{"hidden_size": 96, "num_key_value_heads": 2, "intermediate_size": 384, "norm_eps": 1e-06, "positions": "rope", "bias": "none", "doc_mask": true, "dataset": "wikipedia_en"}
Each number is 50 + 12 x the weight over its row's rms, rounded and kept within 0 to 99. Layers, rows and columns count from 0. The size before them is the row's rms in percent of the matrix's.

# q: layer 2 attention query, 64x96, rms 0.225, rows 0-6, columns 0-95
# k: layer 2 attention key, 64x96, rms 0.218, rows 0-6, columns 0-95
q0 093:49 40 48 53 47 38 46 37 62 41 60 45 37 57 44 39 49 57 38 45 41 66 45 61 45 61 53 48 56 54 17 42 44 73 40 48 41 61 28 53 55 60 44 42 48 59 53 51 51 38 63 75 25 37 43 49 40 49 58 65 51 60 38 45 59 38 61 34 72 48 31 69 23 58 36 75 69 46 43 52 43 34 30 44 53 52 64 43 47 70 55 79 53 65 56 49
k0 084:57 53 38 32 69 56 47 44 26 45 58 44 55 55 52 34 32 67 36 67 63 43 69 31 31 52 48 34 72 50 23 55 60 61 63 51 62 46 55 46 55 65 52 39 66 70 53 53 50 45 75 51 58 42 67 53 44 54 40 51 53 52 50 45 40 61 54 66 67 47 51 50 27 50 40 60 57 49 45 25 31 64 38 55 56 67 40 59 56 67 68 25 41 63 48 58
q1 060:39 57 51 18 44 35 50 68 62 54 51 56 53 41 48 37 37 57 66 67 25 55 58 43 54 44 51 34 46 45 60 69 59 59 54 60 21 49 42 56 59 48 75 53 23 52 61 58 42 52 59 66 60 45 34 61 61 51 50 38 75 27 48 47 52 66 64 51 67 66 62 19 42 57 49 50 44 54 27 49 68 62 50 52 41 58 68 60 63 54 48 43 49 58 52 51
k1 074:23 50 51 71 44 39 48 55 65 49 51 45 34 26 39 47 47 50 56 52 49 72 45 50 62 10 37 55 55 56 61 43 56 42 58 49 58 54 42 61 41 54 40 35 25 49 39 53 49 41 53 58 19 39 61 54 56 62 62 35 55 56 50 55 46 40 43 44 24 71 65 61 55 54 36 49 55 66 32 67 32 60 40 37 45 48 43 66 33 58 52 74 55 58 47 63
q2 084:42 45 63 66 63 38 50 51 69 64 42 54 62 36 64 47 59 50 48 64 46 45 58 52 69 59 53 45 67 59 68 50 52 35 35 62 34 32 39 60 61 34 25 67 45 32 32 75 62 49 30 47 71 42 48 46 62 63 33 69 51 62 55 39 65 48 34 41 57 38 63 43 60 57 81 43 56 55 47 68 37 50 59 41 40 40 62 61 67 54 45 43 59 56 46 53
k2 080:45 62 53 58 36 49 61 77 58 61 52 46 55 43 47 55 59 57 67 51 46 52 43 60 50 39 50 49 68 55 82 45 37 42 45 72 72 46 40 43 41 34 44 63 32 42 28 42 32 70 44 24 39 26 40 63 50 39 51 50 45 50 38 55 44 41 56 36 38 63 50 54 50 50 34 62 60 74 43 56 44 45 29 37 31 34 67 73 47 71 53 58 46 51 55 54
q3 089:44 50 54 41 69 57 33 62 43 42 46 52 45 23 43 48 51 39 58 45 47 40 45 53 32 58 43 34 47 40 45 44 44 46 43 66 52 47 35 57 68 50 46 47 63 76 30 56 54 72 41 40 70 49 49 47 29 63 49 67 42 59 49 47 60 54 51 49 49 27 29 54 28 56 90 50 59 29 56 49 46 64 43 66 42 60 61 68 70 63 70 60 46 60 38 43
k3 084:51 52 36 49 50 61 61 46 44 33 52 33 57 52 43 59 46 41 71 64 52 55 52 61 35 50 34 24 44 49 65 60 46 47 38 77 55 66 27 46 25 62 46 50 28 49 42 40 48 67 61 38 59 37 35 49 46 17 36 40 45 54 48 49 35 45 51 54 29 48 54 34 65 56 30 56 55 49 35 57 73 50 47 48 61 51 40 53 40 78 32 33 54 68 46 54
q4 137:63 54 49 56 47 75 61 39 58 58 52 71 48 50 41 47 49 60 40 50 44 51 63 48 60 37 49 55 38 51 53 41 49 49 45 28 63 34 61 52 39 59 55 51 61 47 77 32 63 41 59 51 41 78 64 51 72 33 59 35 65 23 28 26 43 69 57 70 58 42 58 43 79 44 35 55 60 45 47 52 63 40 59 53 48 48 36 53 22 48 51 49 48 36 63 59
k4 102:48 46 46 73 64 50 41 41 61 52 47 50 26 52 47 42 43 66 21 45 45 65 30 54 53 68 46 68 68 42 53 42 47 50 47 17 42 37 43 39 67 60 50 43 71 60 53 58 58 61 48 63 43 69 62 34 74 68 70 31 61 45 69 54 41 53 45 46 44 58 45 57 53 51 48 47 46 37 60 62 33 52 69 58 42 64 77 48 69 43 53 52 58 46 43 36
q5 095:42 69 32 61 62 58 55 52 51 52 35 66 44 36 67 43 39 47 23 41 49 55 36 35 44 70 62 49 63 32 62 40 30 51 48 37 62 36 39 34 81 65 33 38 57 49 58 49 40 53 32 29 65 44 63 54 49 58 23 42 50 48 31 51 64 45 39 62 48 43 60 51 45 74 56 32 62 56 41 54 43 51 64 69 66 54 50 50 63 48 51 44 45 45 30 46
k5 090:79 40 62 54 62 49 33 53 50 59 49 60 44 37 51 35 45 49 35 42 50 60 46 55 37 63 69 35 58 46 61 39 57 62 50 52 46 38 40 37 63 54 50 35 50 34 70 46 56 50 39 31 57 35 48 55 47 66 65 64 70 26 66 64 45 42 65 67 66 51 56 62 66 32 67 65 45 32 45 37 35 54 49 65 41 29 49 52 31 44 68 52 43 36 57 24
q6 102:62 37 34 34 46 53 44 61 65 47 36 32 60 41 80 64 48 68 53 09 52 40 53 55 68 47 57 57 71 52 61 47 64 48 60 63 75 52 63 65 36 54 62 60 36 35 46 43 43 55 52 44 38 37 24 34 49 57 40 39 50 56 66 60 70 49 62 42 38 69 46 39 49 53 57 57 62 49 56 50 48 53 47 56 55 41 37 48 33 36 55 62 32 40 68 53
k6 111:26 79 26 35 42 63 64 52 44 59 46 32 60 40 50 62 48 51 62 57 57 60 50 20 56 58 66 35 68 45 50 65 50 42 37 58 47 68 39 39 48 46 47 60 31 63 39 50 36 57 62 51 61 49 52 47 64 55 50 43 39 74 65 70 26 42 26 44 49 61 61 48 60 83 57 47 60 65 42 55 50 53 41 42 61 57 56 60 35 57 68 46 49 56 57 47